Weights of a small GPT-style language model, trained from scratch on English Wikipedia.
Size: 11 layers, width 256, MLP 1024 tanh GELU, vocabulary 1024, 9.08M parameters.
Architecture: LayerNorm before each block, learned positions, biases, tied embeddings.
Training: a variant of SOAP for these matrices, 231M tokens.
Each number is 500 + 40 x the weight over its row's rms, rounded and kept within 0 to 999. Layers, rows and columns count from 0. Numbers have three digits each. The size before them is the row's rms in percent of the matrix's.

# layer 8 MLP up, 1024x256, rms 0.0856, rows 135-189, columns 0-255
106:537501561436525520493443484492532452502564454497479502528445494467515481507467513383482566538586479484504548556540497483481494452514537496493476498502494474457458515494512482451440461492461444462416445460519443473501559525491498478538475505439451531472509474539457469471462573506454509559558492476425469439508503499567484474571493484425434542472526493541477524469519488463545491520496483501474527484490493528487479467460495512480409528524514529541545554424562498480476541544495484502580523480629539554465453502491484500509461503494497491529535579433506500436591522580418555446507467545534523509427526489516534371552531521512482440477536497465503484534515535514465510458578475571471499496449465500474505577440438527500451532544507477502545466468402575516496454535481517
101:452496456445491492457561499507518526514462491501564458412521468475514486447542508535439504472543568430487492452473486491488506543512445541453416467519439469493510394546497512492470475467559470500434496528477557470551477544508507561513464585516495490445469550431506472562537489484527513528576434516555479496459538506492560456467525505511455520584486479497479506525500562485564550507494456561448498431547465433453547439475513483455475540506444516490544546486464496465590567525413520589503520505477459519419530555503550550473505447511405536517499542487456488522492593494437477480485533474476434462561540477460513462477505510556557504523564560501523479522471489507504513527438496524520538518475535531555488570539405439533532459418471492490523494449457461487507513483434526
099:487533553547610512492502473525497496534530453492465496439520456508484496529420493410523509478516539472492489534569419439522481455442437560499549496553482564504470473558516472578444527475391481500487487506530507599459543481454536560494526434480413532491491464566397603496447523474511429423557515550616529508542429557543462494507528531442531540458528505469450558524485495535449491551523465508427489486543484516506450507474486489536460492442496461543474554476542547463464506506469540480488466443450449535503518543516466503547512522506478513505571496531470479493539423477472537505506518446496558483531474525404476510538444545515470491538497529531485538528492448480497546510484507451521482567506517506427507491466458476486457556485461480448487534490431576475527534499465496
100:497517487503490485513550486512482481509479471556539464580461442500604480528527465519444504489543466436484496523611492491450491471501471389549495542538518623514491486484512565529557460492459505541506503468514533478422529411488475510549444412458486527536491529476488455581465511460438460469508467560475541463461494482504513469588545555460514467485521542452538550462482458558445475530510481533524495536498556495524540492546512527484532405480569513548446485452560469439476533457480451489524506465493484468529514548461433539487523472545475504491535541496493589525413423478487472469480483591489531484460506456536524552464544576547518535535501554522471510484562504502530491506580458492431554521513562511505517534577552428518516544584466530498496515524460495495437500542526493
100:491458573499527555480458460436487513477530442494531524504470445530481422411608528442470528480476565520493538489507461499490465492556536450414445466513530558547570511517507495466535497554496552443506500461583523541548532458554467451455444524566506451495471504480498539462519532474449530536504451525499510561487548521511434482437435519482471491459445460495482496531470497472453424483500494503527525488510523494480507456534518563514502527477485463455507562398419466464492531494495508441460471493555523514510513523460483565431421529538434470547484520563419472482438501516474495480437454518516525486574537476512580417428558493567519507475494475484451536517454468565495550558520433459488559492491516440445486456484547440576480554462592482486473490496554464504501494494499550
103:467586454398495520541460487570584527470451437515427529519483516444513445489494441545542538478493525426476467484515566487519433483490467496491502456522550477493475477506597451468453523535495536509549495491500468476479502544532458447491509536488480481493603472576421523480480530457531462535512465535480561486491502490593505495559491533453499473483499472597488482519516476492467515536519522473520458499459482497499484473512556548460467491546464495384495449524486491399534519462471542533496425579511457467499595521436458493539552479532473559478478520496573431486481475517532485519498523419476469513506560493495456450464544509491462525511522569514477549584489541449540487481448495437523562499456470489503457476515488535557442515559512541516427569459567459471475578428513528
086:551466507498489458499431465529507498504533587532472530501493494523600455468523518462532495456504557521543513524453537527525449484399566476510508532536572451403454469518528431456524541516534509523550590499490502491550563483517498520493496506517483498476450541454516505498501515551536538536519526536496517561492558483595423544526424492512444530561479417432499565478455480467468520509480539552519521537496531512500472509507492524537476465485488485601545574521494538504473551476536500545487544502542477559529505503495563497469440456493544552510468462463418517463471456504433475525494411508484508458527496548479502501542455528633516495450526510460469526514543496434542535500477409442493532533543535477535527553510562404530505434512501538429470530475547504402465501420508491
100:464439482498512504489565539506530509494509409629512578492450543445506469484478514629487543478536513486496489549452483515588598560497463461424500500582502481471495461495507462513510507457538504512520465572512453547411543535450498493511530500497580481486526457516493485485522480414444502421475461512485524534470525554543472552464486478452474553522564406480470424496575491484546475507513450504563481474458472545532579487473453524470435539522444470475531453510544454469553524531508470509446522442437562500526470557490468520491490514512448534520512504492471521485480446506542481580483495447530517543530457524508494473465526555490497453494575572451522505530570494477495507420435549545458497502507520475508456518565530521538418548502545564538468498494516547517544523483567508
102:561520453524403566492574469561521461512493504490507529566405501472528522470475550463563543469558529485496464457461482461518534489521512544539448460496451509497474506466495519492591498502476572509480481470510496534476573474506493472544506508448390464475478470458574463458521428455512522548513539494481530461497528500614475483460505460480532489488457505531484549494510522439444516460494517454464450538503450490424466513532485441494450505525518531566507521506553538467461501502500520451491424435531523499490470494484511474499516470520457487599502449522462482532425559539554520440590555557510535537525493516490491519532494430473423519524576530520555470547579543541487576421493416508468478515458494463528479488401480486541485524556447534510497569425505490431530504493580551
105:506555502481564465541542514523414516516528513455487503486459434523578480533499490554612558455522519531490497543478527522469502455497495466550507462494488504515456552484596487470562508580474536459479437510562495482517484458540559520526555505434509448466461501539577480455543518511533415529460521484509513481508500459489517519519443428508467487484486509547511502456487501469531484485526533518410479532469541467451413506513597489500481535429489525573516434549489482498478457504453506522540570509503527541539616417476515410512452529453504491486496424492473450601524484491480568519469470510474558486527553562490464505452524408500486522518430524571452478534477633495495535501392508491497479524561452540525489528496473517471471503513458482464493455510550496525481475442513463
094:502507529494408507491468471435504483461511622537585535467447479457494559533494529490531551511501504507539476528467461500513516451427490493483540422487481494470502517473507453520515484581513504508466521452537469529471449458536468492478517468499478494516473422457529572473528490540499557497522482523456448440458495515507475534458512428515554548412481583576472519491492455519538509526483490390513433558484532530521471483523483485613517483546488455520496456482545484559433512448500492516475517556472558561467466476520556528460472495491514446448513544444513540551418457567463429484477575597531483506529470474505495585479487539446504528483595487500500465491520460533443591515552475501553508575478555505454425562480504552482527538501449522448528503515483493528471581555490461
101:469469534536502398499540512473567443564530487549582522551483469449545460505588453541465476428489493488550490479505552510523475510527555555470483441468542560555415480477435476515553515530449497470479511609497490494522514457527433455480541524548461484506491498464478533506476477541499494522573435482470519455568475566475572513495400493512489538505524541483482459531532556484550448441491534477465445551427489456480494545498467538419458493426541475456437529556501540513635518494501494479506545492489514509587530444528475537470533519526508544543535493525456416481434544546498528511503451490460434452492492512467468471513514534483542482510491544522550481503478519526451565479440474532490477439485521534508467443467535543469508496503576474466503475486468500575536582493440427
092:505493496488512459526534483466450534492476443478482541468537537440540487515535429535463446503466531470462450490553462509573478459495550475470511493437518537497452460485499540557446443438542521475474471469527538534422457543497505564534477484500468499487412455539502490546514553482576550468564458447535518482466468457471523479467553561502463473548448452573528544495457484557513472422532581485464476589529547531431566472427461527443451470526551462458511487473504471483441538465535488504437573440504480537451495496428453469468434530494535480533453522576443459506506479475458535533508479544535468517488461494567476550484514533414460554495520523538456444511460534553529479534539481521580516481432451527525531458475470519450567577519451436507525488504591462451421506487510503
095:528421488466524490538502484604560494505434509502481454461531495546591488515461564415562519492459524536507486553478505540458439526472482472524455502429501441521471447502449557522499511510550439550407510418471467562558498530468517507438531434488491492468561512526548494529516545518485526399517483523495491429491521478474507448573505509523565524452496452499404543525512482462490504544527540521518534464453467497495503535454443523524439549537425499489521576558501478541546519539489478534522523477443502519535482378529445583503470519531462489496529426506510527480550487514435491518464521425479403501442479471495506491442561546515452486484540540470539478535467487512461536512508499514495487556486513469523451497531430427467528525469467444462494579412497538496528437528566478
099:486487529567439489486524448455516456557391517464555562496557498479502455547560513464543523502529510530456525548494523449433496452516491463474514518476510514478463478502479489478459468486453629496501453447492439577494492492468499358492478576472464511494434546458547523479503508513515532559454476476445539499589476413553531510461448459551491455490515550447480520486431496514541454438521540533546477498443510530483484474465446469469470522465502562473511482504485547561527503526441483555417549450500483521568531528472513528407505492470481541464513523453518473527480520460482556533486512518399565422525519519474470526446499509462410492509534524544521522453479596498494503488479497534511524561525507485529482508520513493509566476432511541473571506458474471547569508499496619
111:519477422548496513548490459530511529511587494510443548445511471565528443534533566545479418464547498483557472525466453496535496459514491500507459475431458557515501554491513499429442406533576527450529553482541467483511419479479526496452497490558536511439536491547440518539479477559462485531520449563529519522472499521561509444534548469545511462507503472535545510496534458502534486555523533522571489535389558504513463514538513510486502485494517459517481543539469484506457507459534486565508574462508473552486444497497551513521522525513496487460473500417525436473536486535468555497451457516597528527468525629482462422560516513398520472556483499512474441497499495459519487511545501505443494513472551598508466450493507453449509479484503496485415480442540613503559532522563455
104:532484462449490525466491483412511497454627506509459518491599486498496440503573509542545507524451463525520496463522531518458563499506435467538465522449461494485457546518489537499571480476448561499506583499485466588609491486543486434495535548509501399561585474471472460467510457448551569533529491427539522486489490490453500435503487509487493538497574498518513460482448472467506475559491517523495495564497424561486510562519476540490475566519443417492522515561497537474537517502485570484453430521478481502555514585513512485521494426503448500545491525563541504486471502494529535586458442555464513507515475478544528465511554490510485537473531519506488415569496466498426462523489471486420504478489499424491561530459507589458503444458440442539527548495518514500496546566493480
108:427435479504529467522475448526588527534532472525484532511424531462554562501516528519502492498491503511537499503512446555468497449438549505439485512500565539485545506592549475539496537474496535440537461450544480428436548431493532479506477487483499479425465565525496463526530597470486502464496496533536505543475453455490497472485451466528474464487480541430524448569500460544510514534450560531513527545543451521521462463483540478485373473488506521460438512502506509480464563536501517484456489498456531458489498456554529490526463550504547469487530503494522460538569576499484552448408456526598554450483546438479532534536583453561482537466467562522484516438581534507567480477441510520563504539582507492446478484471476462489454476556507538557514486533584549479469524584449490
096:510438521438516420503518467499491600524512542429541512458546493576508473496508519514477422465560466460473414501578504471500498543555483492557477497571491498527462498503500506512483536554548545572527541465618524473488527437483503493481468575494497512569514496520571472474568479484548440474527525443491476540527490427403533504478482495479466525571498496523524485488556509555524431513503489505575466527519497561470560471516473457430549499445530499492537533511510548440442497491507493486523426405511462453497503456435425552507501424425516450586525540532455543466446452425462502462467517485522499491506484521515497551454500479479444536465514543526471436518444492577447500502573531478531494572479528513488524576480480456515484504458449469482476474416537495485493481483448574
104:485454520391460513531497583465556433488517454589483551521450464484443499476522472509491539484505471455485462487535504493414521480565419451482447479565498564511494482555535480523491546546523507447529457479529476498510480552435436456441460507512431537497456545483512490450477509521540445507502505476549454483514510470537518471459537541480496529452491512487511527464508424506441477525479527370435578536441457555502545515574566533497511391486482517479542489566511525507509506507544401517525563460570512508558455430456479557533478474486471512479518526564496450504402479486425505478505486553459455514492556498478507629548470465522466513487514495509547544580505552515504449483509503510564535554485501482490434467448477491485532497549476438506562506512481498515495565493503447
093:534519508588485472563513527464484431529606520502497469462420516443468523548445571493526561502535510488510472409437505508489454554486482499441517444453523556473444523512537443430486564517483509527527495518411522426419436486484480551510555501529508514504508543437510592490537560499555510527443518515491507517476496515490423478496502526449523502502489480533529489451500593490417525545439462529526479509528500497507464471600482430546512485578451490497483500487490512459494493532510502508480439518466454544453453469546486575533419537525497421527491562458495459510486428538498550530508452505476555512471517466453482529480552458508533490507510562472487459442458564434511492460445472484481500448458449507460511538472501597464541538496516573418515584469492551479476453521470565
100:529524402505485482464517533512447545535461467489527475571529507583503500458557519513455524507543504460554468484489506505556497521531554529494506461499508448539520538488465540526533536513504506542467502508542452416509503501416472469537610491503507499464543469446517446501442586462450441571584474430513557513520543512398459547434494455442448427488503471470472531395560438462433562498495525505527383451490508518493439539469508483403487517489469471464542556500527496464575447481543516473452477499471521498459468473413456505561463495502512459549486489535446493531439533501479522531516519503440494547492427432531487495469524536525514444421497462512480510551487477496502544531520552463545547442507508432548487548516481449532476411492557508515491543502506533514446533467525474
104:494508536515498469463514485503532472464490502491471541500507457477398504447461502466488514467548525507495469502499450542565418439434449501498488451536539485453459482551512510499555562501409480504493500509528484497532447481549481501527483456561457444516535504545544507553517447505508536475363583443540436421457453493559521497483534517513528495391488451507535497499447434499476420521544439468480500502494422523558498436528474512491454498530452614379526483526513510529505478469516504506465441546438528558553531507579594548475523467530557529525479533551505470529539585472541523565493488509452551493463504440464408494574558482579460449467538509532503465433518511455514534524463483447530508516517525508510462455480515507520507481487521518518476503533498480494569455476436501
098:493569550499491520494478544540488499587535470521457545471481524473477547535497498373471478484454528439442422484444504468472517445501466556506518499536486517505541510551561495510427501514511529519551476450525465461499413509556515479517539532531515454587449455488509580515520530501482538491484512529502548474536522470536482387557526503483534473512467498434516526535499558508508617534509547511477447464503528508515473519485490482516489510506480517464496431537558496536449555456494512473404509435529544507531556476548468453456441569509588505397514478538495468478526548477528525400584507513452476450549473429497507473514537460501488485462557578485481475585539575515589547510501421483447414468475519464485490526523475468436512533521494557483451534522487480494475482476529435
096:502507473513510511406452519476484551516549475489516508508531556498459442517409526501521482478524514574479487500488446449535413504468550525523501464492536553523501499468533448515578519482548481549528494542452562552470526515452510488530505499552484506459579488517490541546538507508491541452472430512531533446492519508472438465486450507524524569494507387540502506470509609481439450554513506549447475537502495516548511499442446485587507443526515522413473570564467450531544472510565439525472507502455554476529545478475573530558489555411455462547454500541504548536495522536513432502457500454474526519547491497481524559497459524566498494438508585510482445471574470509399472424492494497518593538448460466539475533436434428441547496509475497520457530509462516513514435487454502
103:480540533543565575415525512519468519519490623487549431443480517508451474443471511553533514536493580519436473459579516454519463443451536446473494498535452534548483495572530512452507502524521506470470465517501527514503484525585506497416478538425481407427477515550432528494437511438468477434471503439435549467508530542513494474497534501510516475536419562500506492484442476538450504578521503569503448533500582465484439437482514503527522496460521459546509507511566486517499539604506506423544449565550503453463532556468517491419473485621526488442520493506513462491492505447564490516466480559468492480462469508486519531493537550532531438516479479523550506552548480490517507468450513463485472477479471555530566448523517472566472536452425448517483461518516491525445487504492506
109:541457474503555543491422492473464502465534440397505503508512502535518489576524540541492472475533477514487434471478581532503456475600488487475443522435492552503544494541442503444508501547489506496466499444479530518519524472473464537471541481500613429519505546407522491475427482489519491526490540554505510495514497480515529523499503487515439493561488511520466420455452536526533495483562548497501470455448572528495537519496557464506526498496433533543519409476553489462510453443462625470548489477482543497528511540480519510508451535501444559507560494479461606524482483473482528483481456488474547491521422545494471540440508498529481548490462466545506481490472479497575557500519439607428513542514554542538522525479548573581582466520584430458432440462482521506480487460525537
108:508460451516442549512448422474498494537535482500546490515485450436443515500446516526584506478487452539401451452536479470510501441468541470511560506487471468518543543526461542511619493483535485527543482492551490517507531499550451515551488554550531459545465445469490530514473471487474497443585452482476476569502522558522480474560511586456576590494532501498513468506496445479525477505483556473514506481459561536500464487483505520484485482526458525490455501542583460461527510435575510487535539475454507522485510475488642485487443450520510438539556503538449426522448508451455458500449455518496444586525534538453532499440452432468508533546506496507485483466419520488470489498591540543478459472529506484464499583428456551477562522487474439437416490481497478560530502467500538
095:537491571448409494507540452474450429583474521535471530471523550484470533533510471482481501554556529463515544476493455522468565487499542530569472545491453525542449465532513451484470383483470419541463461472482403503505503520431484458497529451443497431467456387532527528501493505482521522490571539539414530495518581479460506530511578483489494505500478459460481566469487494548564412544557535537521515469466518519527549465498523477480507546529506488490413527539466488484549473519509492503490510476487469494438511529528499551471573519493559513503533511451448484496441482460574519544500474525465516461516518564512502532462531524481414622541537539529489476524529509505499459528502587544500480455498554504433462452509440515500512478473493553470461496439468468511446435450486377
106:503455552648536489497542553490493547528461432412544475548413489448454489572471490513495478516470505442461555481523524492453477495434505495535473557435517533523454528539492507486467527441482507444505550539482470567494512543597479481458493580495459454507482483533574443459518528475543440544483484504428483537517549537430509456465483458460488428586401526508490481462538406449496494536546550476480441523502467501523498432536454552514507555556558502503548475486502483521536485515521577583517493549527482530444502486487518494468481506511528475467522457469523496518487545490567561487439505505492479532509492428469469477504486528529521546493527471597460454492511444517533493475488445480439532539524488482554578529497455487585471502486412524462502587487536478507470557458459464
098:480523458520498560478505457449542474542547479524578521552483475557596524522575547544488548481503511511560469462452522474537512529464481513513493490470512537554495519511486504437517605526475453564506494467454484521540588562507470460471475473526538464450529513453508555515479473547540515494501468565509537459454494458537512473501556487520468536480534482472539568466506519386474525457561442417448503433457453560462533538535470553459516446491458534527510501467542459457530534467514454432492472504497438510529483534513594543496440451450523549560518514523526567439538541591526519604463506501486506514535527543504529475507471527483531545518433587465541495590466473491502523526515510503468488508447495438528501528468425521486473566572544474480495506438442494474535443496547390
100:499461492521472553579439494512479473515515525457567486474477456527506567532545532454579480469543498405556547502528517533428570486545457546519503432455521505489527491483473617457512501486483470442479568525452496552487464513510451563520470518568460447467493482604491518440508519536504567469511513544473546576539486491560582490581535509450495500437467508499468557544555477594511407463545512510458536471488518470426513514495524487490521496602462475455492487520524491505523516486466482472557501493458450457525469488575521525470485555516523445528458464498547491534538514510558479549496512491444518534541478530442526507466522616503508499423511426568492463495501490409538484483482476430513478537467439529520514479494503500475438494501492517471495471529489578526431428433446452
095:449481546465515600498393535534516502535462497469503531543557470436521527447582478487511497498440477530503466495469494502522482522477502503599494413427491523527513549483481523520496530608523550508534406493491572493544432593510513487542490476474461496487512508516559570549446540486497423546496474558546540498482482551526558511502503537436455478487484473526451506506568504543486544485495495490493521521594489529533476471448453531563491507492466525463498495532498488469557517530484530462446482485503507486519533449473510467475464426473543586527536483479394507481491449586535519472524592475504471518529478582477476476472514516505478532494476474468474469525542465483513538548530489423363525477461478413542461481431470446483509475519472471485496429515550566553570441522456530
106:500548546504509483555452523480456465489541515471516575496496532465556526449519503535398594447474471519510522568445522501545486601500472480497538389513494504496454519482479477421552536523501470503470495469444500461525523508529458463587490460496439539501551468472509514476497527496550559464474522462522465553463473548543591501521514508473480613525513600451493486552545484482491434503478508505456476402505441496573490507521520497612555516451553519477498491459560505559486383421542486518496527517491507495476512492513549473483501450467530497467537544560514454541546572518480525548480436466521432485521517534493532525526574517556485471525435460552478423467501514464511514552486480444469476511487561501490487473442513478499545480558515470500510532467503532486469482489639529
105:513502484535551502451513533477488549520496473430544555524386476467440514503526454484519484513520514486507520484474472500525553508514468490538471439536462462470527476537445508529543493451478468424483549581490480518526475481500475513446531583490546479430613501500439463468521477464539537529552533465554498524510408462409482564507529524497457583585486508486498533473445552550501506463486463503545415530491507484475489528607469482529547476501469484552538494459450464476488553403509476446509545496568498586450512462415537505470460496532509506493464507523513454510468425490477559454404593518572492521463496456494516431438535500520497547454466490488442503515551444484449461483577526454558458486473512563495557569490589470473492539486486521495543513502468502487565481499454481
099:469530417545394510541477393457444485516494486595519475515481539519521523525572554527446477510371471507464445461475490508588598539486514571564508458476472559521514489545509520466481529493536490440457473469488493477502487500441505458500407483511525504452506499553530545455520471463517540404495506541460570528518545516412483521535505500486490470525514486404516498528559445491526493550560536534521525481499482468541541488497499514577485536536488499457515433529534527530457453446543524557508538522467535614517559516511468460484491477514432485468458476533476539439520528535524545512492492491498498514598452476483519532454497414494548457514485567558480499555479508526524399480452564511486552508512481479556523475465487488460560505498508475489523490502513518502484595573466441
093:450515512467530485461487486479536492479486430509484541515489563479490507487491523438444534452485469504388513498463411493480443552533490519569493451478512487393497590483512488574508475485514458481574501483503453495537460493517509514460500484573470541428499463515491433538503532530529455487455548398530587549495490492514495479545516530441502475525528467471378520459546450451489452474555482465470489500476477444555528460502499471512431497545476486505497526538507520475477455418469516500552497515543518530503472482575447469479449489483521521533471477502567468464460506512449506493495577503462481471507477532542548556536470427450506541550539462512544522524481453490538586503401626454526530555504497537550468481526483454538535537504550513427465414549502458552520403567541505
091:521464464558549558526500533544465583505528554537450509498527543590539511506538554538482551452478540435528485469405566520553524502461488436508563411526543496475476471550520466533541535513455538562507607490573553537482485485544497499545465521536507522498483446505517561440519486482526496457522484571444526434480527542527470467534545457487539471568454494477481524460451505510490491464520472609481464536455519451495506498494508496459446538503407484505489542452548523492523490586551433523451584460478504435456577497458519511437522440511583428461510556509546481519515409430475479478536469482468532491483532488509478469530505517529531496481493546525567546568478488483522489541458511515457456464512549492518486478418503450532469507494587492475522584560482513531467491435543511
101:539496464524517486485443447493528463465522506537527498480526533442514522536465444479432396567524547472442504509458464495525486480436497465459475513430580524446473465533537511620468520504477503529465490462487486502570500497485540498551518459545495511488466444533497459461472485447463483539437484443521497507511483511493435422516502466553505486554430560486512471517561522482500484498616457532482512479555543499465486408526499521483540505578564507498480468442487471498490518531505502507510510500585515465511538477505506538529573515511537512440532415550511504501522497500512617547570584425465499478531506523535471470440501504525515502480553495454481529524516474467507551573447486484470432449488491596578481510539438593459485546505514612397569457571475479493469496505504510
100:466460509496474554450515483503473545506455390513599441493513503535547390534508448406596527452554515547497530475495438447502556516464562463511448544478453454525498516467532443488499509451494525479483473498446437506485548468536497504534467446482444526488545524453490545543507488492446516554571534561529474567492486497472508503575513471477515420487516481514559452455518541480564490452508457556497441413484513484462517404461483467480471585518480515490501563481464494443479497482489481509472639519486546517417526492444468538498516500435502545494517523445482464458503505543543513491506533515550469514464504450498489498548565496563492535578537554460493425416453473508480550547456509529465498517469565568518494499501520489460543503472479476441483520436482557468448497561539468
102:486490490567516514464457437487484504508524519472564508518533476538504578509483550471459482513515523459472442465532519335462508575498452430453473517530511450482486471446500528536500520515495441476522469464518505463471518427427430448497526415529570539510489513541502544583511463436485511528444468545493536551489461579474579515523497434529539476458518548447533468536523538504543566468541493517529461463461526582509469527523388485397519556513530537540512528475448457462477486528455490558553448506526495472458510491458533496530456505540528491495483546470553469480563556550448490475493436478455515518579524521493496458480469495523506567452499498504574518502497533491489563501461449498482492560573566422509553475580450513466499476507479523508480488422477511473505455592551486
108:457546502454491552481577496482506519463514523528472471540503500476520431485554446495541477448452516470547468501502482439466539499515512455525481542510539509485486590466559413543498465536529513495495532479609403519467515475536498516545521478401506504463446530500515477498529459442528485521435463523465455545403510517521496500469547450444536567524444405509557574557497484465570580490514514534515497437514559440489483526449462405509489568531503517523517506515554570462523505480475475533480453598508483517549521546444506545488513455457490445487505445547480504464494541540420533507507520537473523511430422556464491515518518507496531510535519429484432472542530515496536497456452482564445533513400455491531466528460490538500535512421512454430531420514540477532542530539435487
105:546514493502459515442543464451442506513514448481479460503475502497521510438493446473540580504527590438498464487488544458534548438547458502546545520573510463484498425495562487470528502474512503501502518474505431490546498578537544552539472510460576500554414530550550545528506537485534510473525511549535468486479451527503481534552433452579452451449422485566482511519505462487473566540540418504483437521423525566488446481430447572533476525505492403531488455489491487513524435541455539557530529481471490471474533486466545504518435547574477560558503478493525539431473493528526538519480530511489547596550504522492478504513506360526491521483525464500508537550515526569547499535495445508545528500549485451556408518502499465505522491447468512473538487541560529576514565473512457
098:525441527483482473513516461409534511463497492500555533455491518493458493483487508508423507517505487564542523477515552489521546511533467534508468458504549453499491485505491510510543497567563468509489498415515478483495529449514464480525456437580470457471512467501471399538456528511421487499507539516504474505523461475481552526533524580473524510513580540585486515431441522398610456512519541451541477449447519529433506576480561528509540558528545494523522462531520493465487598406494570505555533464470474506461543447464479537507480507515538510511510515583474555508479476484490541522488556507555499536516504503462539499520473527567404515456467480549517482469598595514512464591527457436517505514426530513549462524528426500599518475533497531550515495489453548463525434426537484
095:501516489558499539552468492503515503527591417552494485405451514527471523529482524479476515511512525456557474473548534561467497447600504460543507515564531550490495418502492497515515482550566527489515477490562479501540521531480497510482588516547497495500520433455462457565470476533553526438532466465478402533507525442583506390510557597458457502558515498544460508404485498444468483472494520500568452579504492505478482488560542549459416537460567514504491491536488521464514523511536491544524470488534448512495505513492524506568464498548492566551545440460487564498472519494433561472570486485478504508395546556463492443509445502475501540499519424439575479520564543538456474538571513514505539499488461485532569547526539475469482495522531521441552512515544573484519516514534530
101:521530493503489503486413471441523487472478495483558522514505456448522466553520541441530438515450437457535469523434547553504549529483481478485477590522524503537591475546530454474553594393552522453437480537476456506451448510500552425479508498472507415560508486513432491549492478520450516474526499534500469492530535413514514521483464523523561477462551418504530477500522473513586416470496450567427476484547552487477452497531585512541534458519472527439541496542515513549462558444564555495492541478529526476494468425540515523503506495515467523562517457539446511422480506528510552472480461444565473521487450454486483525471509425398505471491568459527531465454514513501480451467479451570454580536458527474443504494487520493504602491472494497514486538525547560448508526496510479
098:520536425537568470461495522589460490535492535540519515517536480538547494430512409532459446414544562503519514505527506480528466507470424517458413516448572510411525519434456445516559447544473503501517481521492527526552479551493552486511546459519453431464476552491435511512484500520503552516433462478526498499576476472477396493516513553444445480515465467491476545462555479560439421561477523585513502471500486548527513487571490498560434545480481552476538462512510497570529581532493463526487545529551526515528462461513466449504462507534503503448490533498468515571520472508493487517528516480522476402507415525492513502480481565523438457499499555568541476511506443576479530514479509503503499536416530454507565416486443393494522493490459461525525475482473528470525482456453565
102:477474472493511532462496402534567497502547512466519476475544571462492527496417522472498454540573445447533472494493473476545502472491457509544515530475477505512530544459541487514426531483527448516423489536462399513492478437480539467478479520533496490476465533554436447442492509506498506480532484566552516553552470524524505479480528535420476449547538514422493470457523546485528447525538594494570508506516538531457464435444515544564498547608487448498517497534443481459533481514585503479566486592452536457507548442477476515553519555544615488461538418510521432533511468421526479517444562464489553469492427491466439505439491501454501490493491501515468449472557460513482486562510478496494455501529581503484502441461482445468471504502430474464480513423501541532441562487463470
106:551465526507506576536507517537503575555457512475441621429463537528443493502466515476503470546544456512457484527485534544476471443521510537441496497605534440485457546516539498521545506464422562473466492495441433507482413431545493550532514430482500521487523530462447465563460521460513542540448427517434461534426532520517459421526556515444506458487411539480490493455533510461509527500483528451485473442492488414561466467487486530478505508476448504540461473478454493468434539455593464550498522425516509497495532504503536559486505449530452520526484577499444477542573503562507483478534443518540488436416445494483539506474490515492436470465546587510465439518480505539483609512431529506503533490490510499463541489534476555503453471490550519482496459556476502472504510555515532
092:514512503511464519477540536526555586499463488499508498454536481546508536528549531416476576452563577511495482540496466517502471507546461513573463487549469445533539559481534530508488513586528478420528510495514479490535471466495494435473466471490490601465467532551465500489481447471550501456516566498491471496512498517523468524447493502506501611447490508538547502432571429544555491411554541507545415468517510435547477498496502508545444476476488506534410516498481520531541488480455418508486493503543467504508549488459481504461507430505514484511527503433529552478468622447426513497504514446545532422547454474495478445502533542455510583483511447523520482522531498552515485421581458502542478511439435487549546490506566476494466462491530551481521445501458494579483376473454510
097:484459465516516553538527426490480432458492465450491528482459542527576499430552520534467530504575489496548473587470489479541524558479544545469490529424515476536449579438480509481481519531510469566518431478505458518514523519525382511498481480473563571484445429538516559465534548501499496508475524509483474442460393508491570431478559479541434510550460464457493499516501538439476532485599500479477449502538411456510470468516543524465548431591498472547505506505518538582480501459464515562494505444497527497494476484511478514501529484511477582462551527519528464468457554557444524495569536535534498458407548509509566529516531578566490503530517452497559492484560520508523546488502436547540499495521469492494485518516484495581536487410506510500489544504502436539444520522497592
105:599509503562465486526499511514518530460486474502518444510511436507440462501451465490558408570522490455462454498503516451499526540374512547507488504597564480515504533508531531441567539509491482530515490528561546445459505487458471546504536491585437558541451513408501492580542542541469472471505494543494515496482526532504478555495414584405527468500475502480456493502486524502487448466471527487557469441467513505472457497532436482558435501497501488481493513506488460532491492450505460590519509550486512478522478397421535569491450521487534438539538557520439535541467519494454469549480421506495591545515471566579543499482512528457544487504491525529467556524524554496479522439541434481471470510510551493490502611490518477498525478563488444476590519499477525523533440496537518
103:458483519460499491499489433513509535488515494528467517491508528463521503512573384493493510514466475449604450559458494463541536488502503552460484437516490465563451562534466503513545463452555492433514538551500519498513516433530525496562496520528528544472478467605481461473552476476450521481518442537427551426435508474468531523448431515519464512503455515462563522489551485474500437458535471406591479452492511505483489556492487399506470534456491527453540447475416512451421519552487588561536472493536534509510522519486469541580487525519541514468484553594542443507498490496416466489478555484510478497484424472584519496546446484432484530555518499576569576480515516450517473524511465539425501495502498489504454440503505509572539545484504468454495510437498529433478460520488511
099:507515499488465576412464497537503458582497443580509510468475494449548494476472516462521429542526468544522560453474562576563471477471501495476524480477487419477497612507546510493478490564549500429460437515493583549503511525533501463481476458495490489425496502513541535477494482540516545507564519473544545507528533488539449466425481507498552518537466511482485505490567465465450485549571509522481477505486513493418561533518480510514606472528364510452487478525520545495543446518470472491460488490452510522479546549437599529502537436485322517438574510536478479505516541518535501518486526602475543495420485527451484544482477504486512528530431458459462501526446559508469517468512476433504474530473488488500511557497483512484526466483493518530522472468570516502479430488507531
107:487514499487532539473412467531542496471551473521469540473519527479467507419526531451547437473482502462483502490412532498474535533494572518541485430423485473426476510479509560503562539504495486484493516561496477430407494578518506466554558458495487493511551552565520495563524542581502467500466501474494458528546502510501429478450545472558523457452475499464414486445517509461486471510512520530509513538515517496414519556478505571528472485520517539399449516559531478521435536540590518449519485474614464444475490475512489529481513499476462572576536479511457524521480512517545537437534503474458495453532538467606440555507537513547491513449527541529520461519553456565501461493487479511454560455454472507494493490473410436454460465528489509532472573411497471529573569449497488